Part of a small language model's weights: vocabulary 24683.
Each number is 128 + 24 x the weight over its row's rms, rounded and kept within 0 to 255. Layers, rows and columns count from 0. The size above them is the row's rms in percent of the matrix's.

# layer 2 attention query, 384x384, rms 0.0481, rows 383, columns 0-191
size [ 60]
[[164 132 138 126  84 103 134 120 134  93  97 127 128 115  97 114 133 149 115 141  97 164 134 120 164 148 105 108 119  76 121 113  95 117 137 167 178 111 136 164 139  98 117 123 119 103 179 111 143  90 122 116 102  72 145 127 160 139 125 117 106 147 175 144 138 169 154 113 103 126 159 107 156 108  83 110 159 138 124 118 137 138 163 112 131  96 158 124 109 110  91 127  94 109 167  98 135 127 126 147 114 145 140 131  69 135 125 152 129 155 161  92 123 111 100 106 117 147 145 127 111 114  83 138 172 160 127  97 116 115 100 160 118 167 114 149 115 125 145  95 130 137  99 128 144  82  95 139  87 133 116 132 135 160 126 110 132 108 168  91 148 124 117 156  80 124 123 131  89 121 110 138 143 121 160 144 156 172 109 106 139 155 105 220 139  92 101 120 157  96 184 131]]
# layer 2 attention key, 384x384, rms 0.0394, rows 383, columns 0-191
size [ 67]
[[142 147 154 148 149 141 165 129 178 130 124 143 143  95 113 122 132  94 107 148 166 109  94 117 128 132 101 156 128 144 125 118 161 120 130 141 126  96 109 167 116 124 113 120 103 110 112 147 125 163 105 135 149 149 153 153  68 113 145  97 135 116  89 136 122 143 129 130 187 130 128 143 130 116 112 101 115 134 108 148 124  95 136 164 139 100 126 152  78 154 122 129 114 111 139 145 121 123 130 110  84 147 101 114 127 141  90 120 117 132 100 102 127 123 141 144 130 143 170 133 169 126 151 108 115 125  99 128 112 113 148 125  85 100  96  72  95 129 130 161 127 163 156  90 137 123 148 102 130 131 131 105 140 140 142  59 112 100  98 109 172  99 126 116 119 102 129 172 151 155 178 101 127 116 145 101 120 115 102  95 159 112 101 137 135 126 104 102 172 144 136 158]]
# layer 2 attention value, 384x384, rms 0.0472, rows 320-327, columns 0-191
size [104  90 106 100  96 105 116  99]
[[149 131 116 143 115 114 118 116 134 110 115 116 107  64 118 145 145 122 125 104 116 118 124 133 117 123 150 112 115 131 133 159 150  83 135 150 102 201  99 158 152 122 150 124  86 133 146 156 104 112 187 109 107 144  97  93 109 123 108 106 129 157 175  92 143 156 107 117 139 132 124 121 137 123 118 169 184 103 128 108 119 128 101 140 113 125 137 163 170 127 101 107 135 147 145 137 125 141 119 143 149 101 130 136 130 149 125 149 137 133 126 118 122 102 101 110 168 125 128 121 130 120 158 133 109 119 119  52 117 102 128  70 124 123 134 158 123 155 160 121 151 164 106 155 100  83  73 125 122 108 112 116  88 115 142 157 136 120 124 120 133 135 134  85  96 109 109 123 103 111 139 106 119 115 159 144 112  78 123 143 120 137 149  96 157 108 137 123 127 129 159  92]
 [171 112 148 122 185 129 140  98 126 113 134 113 138 125  92 137 144 114 118 146 116  82 131 136  90  89 107 143 159 103 119 140 134 127 118 136 183 151 137 125 148 125 138 153 131 127 161 120 112 186 162 137 114  91 126 106 149 141  99 140  91 113 116 147 129 148 122  78 104 126 138 134 185 134 132 139 122 147 149 175 141 112 155 128 113 157 188 115 151  93 110 144 132 156  78  98 133 144 104 143 147 134 176 142 116 148 119 135 151 119 130 135 101 108 160 141 151 109 127  94 140 118 122 141 119 114 124  87 136 151  72  92 139 139 126 107 121 162  96 115  97 118 111 114 119 115 133 130 170 155 102  89  91 114  56 120 143 106 119 130 152 123 164 133 117 136 101  89 124  94 163 110  99 108 114 110  94 123 118 139 126 134 130 133 158 117 148 134  82 162 110 141]
 [175 103 119 138 178 156 119 126 132 148 140 112 119 170 102 101 119 100 135 118  90  90 121 128 103 132 101 113 112 135 130 134 145 166 113 126 138 107 159 111 145 161 141 184  95 118 163 104 136 135 141 167 108  97 127 127 156  92 140 117 121 166 112 141 113  84 138 126 110  99 134 108 123 171 174 147 125 192 128 136 147 120 109 135 117 163 152 119 123 129 158 104 154 162 133  93 163 137  89 113 138 156  82 130 113  76 125 109 119 123 147 189 113 168 207 151 110  62  83 113 118 125 141 120 137 105 126 124 134 158 126 147 131 163 130 121 123 117 107 110  67 168 140 113 169 144 153 136 139 156 157 102 125 127 112  85 163 131 140 127 104  78  97 150 159 166  95 156 149 100 105 180 117 129 128 115 146 147 147 146 167 123 108 115  95 142 129 137  47 143 105 118]
 [119 114 168 157 134 109 115 154 125 116 127 154 138 115 104 118 114 128 108 112  98  83 118 128 133 151 132 112 108  84 128 139 114 103 111 131 143 178 107 125 124 123 123 102 109 127 119 150 132 149 147 177  97 155  84 114 143 139 158 180 105 137 167 164 114 179 155 124 121 142 172 129 101 126 102 133 147  79 130 133 152 126 108 140 130 128 139 103 135 136 160 121 114  79 141 135 121 147 115 166 104 137 119 109 139 124 112 149 131 136 100 118 141 142 138  92  98 165 136 115 129 148 123 101  85 119 134 149 148 133 128 122 135 130 120 126 112 121 139 124 102 118  93 157 145 146 142 162 150 146 141 128 158  61 155 115 110 168 115 129  81 146 151  94 113 182 125 118 120 114 119 119 142  94 128 126 111  83 144 140 106 142 146 115 143 142 108 111 128 185 198  95]
 [107 113 168 102 158 152 139 132 110 142 142 133 102 164 141 133 115 146 146 163 127 170 125  91  73 127 117 132 135 138 121 148 109 152 160 108  59 131 101 127 143 125 141 147 149 127 126 148 178 115 100 129 137 117 127 152 114 138 153 109 101 146  93  84 131 118 110 115 181 112 105 126 104 147 172  93  79  84 113 148  97 134 132 130 120 101 182 111 131 134 109 157 139 148 135 133 120 131 163 168 102  73 129 138 129 130 147 130 155 138 122 152 116 174 111 170 116 128 147 154 112 173 101 123  91 134 123 143 158 121 113 117 135 145 117 119 152 115 162 174 153 115 176 141 109 109 161 145 141 137  96 117 134 134 152 163 143 166 147 103 109 147  79 132 136  83 188 156 128 165 131 157 150 129 137 152 128 137 145  84  86  89 131 142  73 128 118 125 121 105 122 130]
 [139 125  84 124 130 103 163 148 124 152 109 160  82 155 143 120 114  83 148 125 129 128 159 107 113 120 110  82 125 105 124 131 126 137 122 112  84 112 122 153 128 118  83 125 147 136 130 132 153 125 114 154 159 153 130 127 163 160 143 128 114 174 102 124 131 101 172 133 132 136 125  91 118 141 125 116 133 157 102 167 154 103 149 128 125  96 128 139 106 122 138 125 143 168  94 152 149 113  92 108 125 132  87 137 159 125  92 122 137 134 141 140 134 161 142 138 134  70 105 105 115 143 128 105 114 112 126 159  97 170 172 179 163 129 131 118  82 122  84 170 152 138 150 155 141 132 145 154 103 136 136 149 110 102 166 149 164 185 171 132  61  85 162 166 110  66 141 155 141 147 150 126  85 133 129 155 142 122 157 143 152 163 136 133  77 133 107 157 156  94 123 141]
 [119 120 164 132 154 137  99 144 115 115 156 101 154  94 122 143 146 137  77 151 141 124 103 136 130 122 165 112 119 111 125 121  78 120 103 117 133 169 105 123 108 114 131 117 136 116 126 131  99 160 178 148 103 122 115 106 117 146 130 123 126  94 151 146 130 144 115 125 174 107 163 136  75  85 131 121 100 120 109  94  73 130 126 154 120 104 140 111 152 118 128 117 136  94 150 135 114 145 146 172 171 139 172 134 114 131 126 193 153 130  90  82 143  66  83  95  97 186 154 115 163 133 131 113 149  83 117 107 150  97  76 134 105 135 133 144 176 138 148 112 122 114  79 110 145 130 140 124 113 139 113 106 108 135  89 118  81 131  85 123 163 132 127 110 108 173  80 101 133 120 113  91 126 171 131 134 149  76 127 140 110 129 138 134 137 118 120 135 118 167 140  99]
 [114 144 135 138 167 131 123 149 140 135 168 105 167  72  85 136 121 117 118  96 127 127  95 132 103 125 143 115 139 147 156 136 128 102 139 143 165 161 104 130 131 141 122 126 127 104 165 124  90 142 149 120  89 154 108 119 150 161 122 121 142  83 117 154 179 157 121 132 143  97 117 138 191 122 112 130 121 131 157 120 123 143 138 162 102 131 132 150 163 123 109 149 141 128 156 136 114 125 153 152 152  92 171 149 107 138 103 148 152 113 111 126 112  74 113 100 159 165 137 126 170 120 118 130 134 112 115  69 160 124  56 108  93 125 176 145 136 112 134 136 178 158 107 143  93 131 124 118 125 106 130 113  77 143  82 136  96 101  97 136 154 104 136 121  97 120  97  63 178 137 154  94 133 151 138 128 110  79 119 175 107 142 140 124 144 114 158 138 152 148 109 159]]
# layer 2 attention output (transposed), 384x384, rms 0.0369, rows 320-326, columns 0-191
size [112  82  99  95 108  92 114]
[[106 121 147 136 134 171 128 133 142 146 135 120 137 143 149 126  66 101 111 127 120 127 101 122 113 149  83 113  80 140 136 147 132 135 138 104 162 110 137 118 112 148 109 108 136 115 156  96 128 164 116 104 136 140 160 125 143 112 131 142 136 100 130 136 147 133 101 163 150 109 139 152 145 125 111 153 129 141 127 170 127 133 156 149 148 146 154 132 135 157 121 123 110 144 115  46 134 113 140 126 114 146 188 115 128  89 109 147 132 146 133  95 123  97 163 142 101 119 131 126 156 129 116 151 106 124 150 141 139 174 180 137  87 102 149 105 117 134  86 168 106 113 121 123 125 132 134  85 141 122 121 158 138 120 135  78 129 148 136  70 130 136 118 146 127 146 133 128 128 138 118  77 117 152 124 138 176 174  89 104  98 178 126 140 169 133 130 124 135 110 146 232]
 [114 110 145 147 133 105 116 159 114 112 130 139 171 125 153 110  99 140 181 132 108 104  91  82 119 132  93 125 100  92 155 114 100 113 168 166 136 125 125 107 133 119 122 152 131 161 132 107 168 119 125 121 120 135 122 145 128 156 150 128 121 123 165 114 101 117 120 163 128 151 124 137 105 123 140 158 172 118 132 100 119 135 134 110 107 106 126 110 100  94 103 109 109 100 166 137 150 147 194 137 117 154  93 141 151 136 121 168 138 148 148 160 161 142 114 125  96 152 156 107  91 118 134 133 116 126 148 172  92 109 189 112 119 119 148 121 102 122 138 131 121 132 141  95 144 157 110 101  84 137 161 141 145 170 174 134 145 107 108 135  78 120  92 135 126 132 129 143 156  98 143 136 110 121 123 147 144 124 118 120 114 131 152 142  79 104 119 155 166  75 159 168]
 [127 113 151  92 132  90 115 139 138 123 129 130 160 122 131 142 134  98 133 139 147 121 137 127 173 130 168 148 155  84 163 109 108  75 106 140 145 138  94 133 120 121  59 115 150 133  85 139 139 100 143  89 124 133 153 153  93 169 135 139 105 141 105 124 149 148 165 106 160 116 142 117 117 106 141 111 127 102 140  94 100 134 124 162 149 113 156 154 124  63  87 133  87 145 102 143  70  95 151 136 147 111 147 147 135 163 153 133 139 131 134 154 131 101  93 114 134 194 184 117 127 116  88 121 110 156 134 118 108  89 147 128 152 127 123  97 100 128 158 132 171 132 163 193 105 111  92 150 103 102 123 161 123 133 125 195 139 121 126 126 127 130 148 137 141  94 142 109 162  96 106  97 105 165 103 165  91 103 157  90 114 129 127 163 120  91 176 106 188 119 136 137]
 [171 146 155 124 148 127 153 139 133 163  98 144 153 150 141 151 135 139 150 122 154 137 150 151  81 113 113 147 116 164 130 129 130 129 179 139 145 157 137 144 135 104 168 170 152 113 159 187 125 122 120  96 126 110 182 112 132  94 149  72 124 121 130  95 151 105  84 143 132  99  95 110 150 144 134 132 142 112 125 118  97 143 108 117 142 160 139 159 105 144  61 139 147 140 105 148  54 113 146 135 122  78 116 142 101 102 142 139 103 101 143 123 116 130 113 169 154  93 117 131 117 172 131 130 124 114 159  92 143 118 134 105 109 118 145 135 111 147  91 119 123 134 153 138  77 135 112  87  96 121 144 132 134 133  81 121 129  98 122  95 141 128  92 162 131 106 132 134 146 168 122 140 124 171 125 141 117 190 116 111 101 143 170 125 140 129 156 104 131 126 109 173]
 [122 144 104 154  96 141  97 116 158 148 109 128  96 142  88 130 144  99 118 123 161 157 166 133 131  87 142 136 120 124  84 137 159 128 110 113 124 123 144  86 123 147 130 145 114  95 135 132  94  89 161 152 107 127 141  88 123 134 126 130 159 140 132 119 124 122 153 129 103 167 100 149 144 140 104 130 118 165 176 117 154 132 138 126 116 162  55 112 149  85 125  86 122 116 145 126 116 105 101 118 117 173 131  99 134 116 101 157 145  93 154 122 142 101 134  93 163 155 110 125 108  86 156 153 101 156 101 125 119 112 109 127 111 112 135 135 150 149  78 112 165 123 105 127  81 121 132 174 147 123 178 115  84 165 107 127 119 153 129 135 124 123 175 113 124 139 100 151 119  88 157 171 126 147 107 132 124 138 133 150 137 171 149 145 170 120  99 124 121 163 131 148]
 [ 68  92 142 138 138 163 103 109 132 148 151 120 136 133 113 165 106 133 149 144 156 110 140 149 113 127 136 110 145 125 117  99 168 160 134 119 117 105 118 120  97 133 147 169 130 131 129 141  87 163  74  92 124 118 141  79 128 144 111  85 156  76 157 152 108 105  93 112 100 116 118 114 158  88 130 139  92 122 106 112 137 133  82 133 130 146 149 122 131  83 116 156 113 141 130 122  79 132 153 130 101  93 146 132 118 122 150 133  98 143 131 150 131 101 125 109 124 128 134 124 139 157 178 176 120 140 124 146 121  99  89  99 105 110 120 123 120 112 133 113 138 136 171 151 101 113 116 161 168  63 165 140 121 152  92  95 115 105  90 149 150 117 118  78 163 156 133 100 106 117 135 130 145 186 151 104 126 131 146 148 156 127 126 112 139 136 155  62 134 115 134 137]
 [165 155 116 133 109 109 127 139 168 101  89 169 126  88 121  97 115 121 181 131  98 148 113 112 145 151  84 134 128  93 149 142 164 142 136 146 139 142 108 160 155 133 157 126 109 131 122  80 153 127 110 106 107 112 143 175 143  94 140 104 123 146 137  85 152 110 134 144 105 114 123 143 154 142 113 153 146 125 117 149 124 109 155  71 126 111 173 142 112 114 108 162 166 125 117  95 137 123 109  83 125 119 117 101 130 125 139 115 114 148 170 126 120 127 175 118 172 115 109 118  92 152 148 123 146 161 147 109 140 179 162 128 168 140 107 118 107 145 112 139 118 171 125 105  99 106  99  60 143 129 114  92 108 149 118 114 111 130 155 124 118  86 102 114  91  97 163 143 122 156 147 130 106  65 135 132 123 147 101 117 122 125  83 169 123 127 122 192 110 107 126 108]]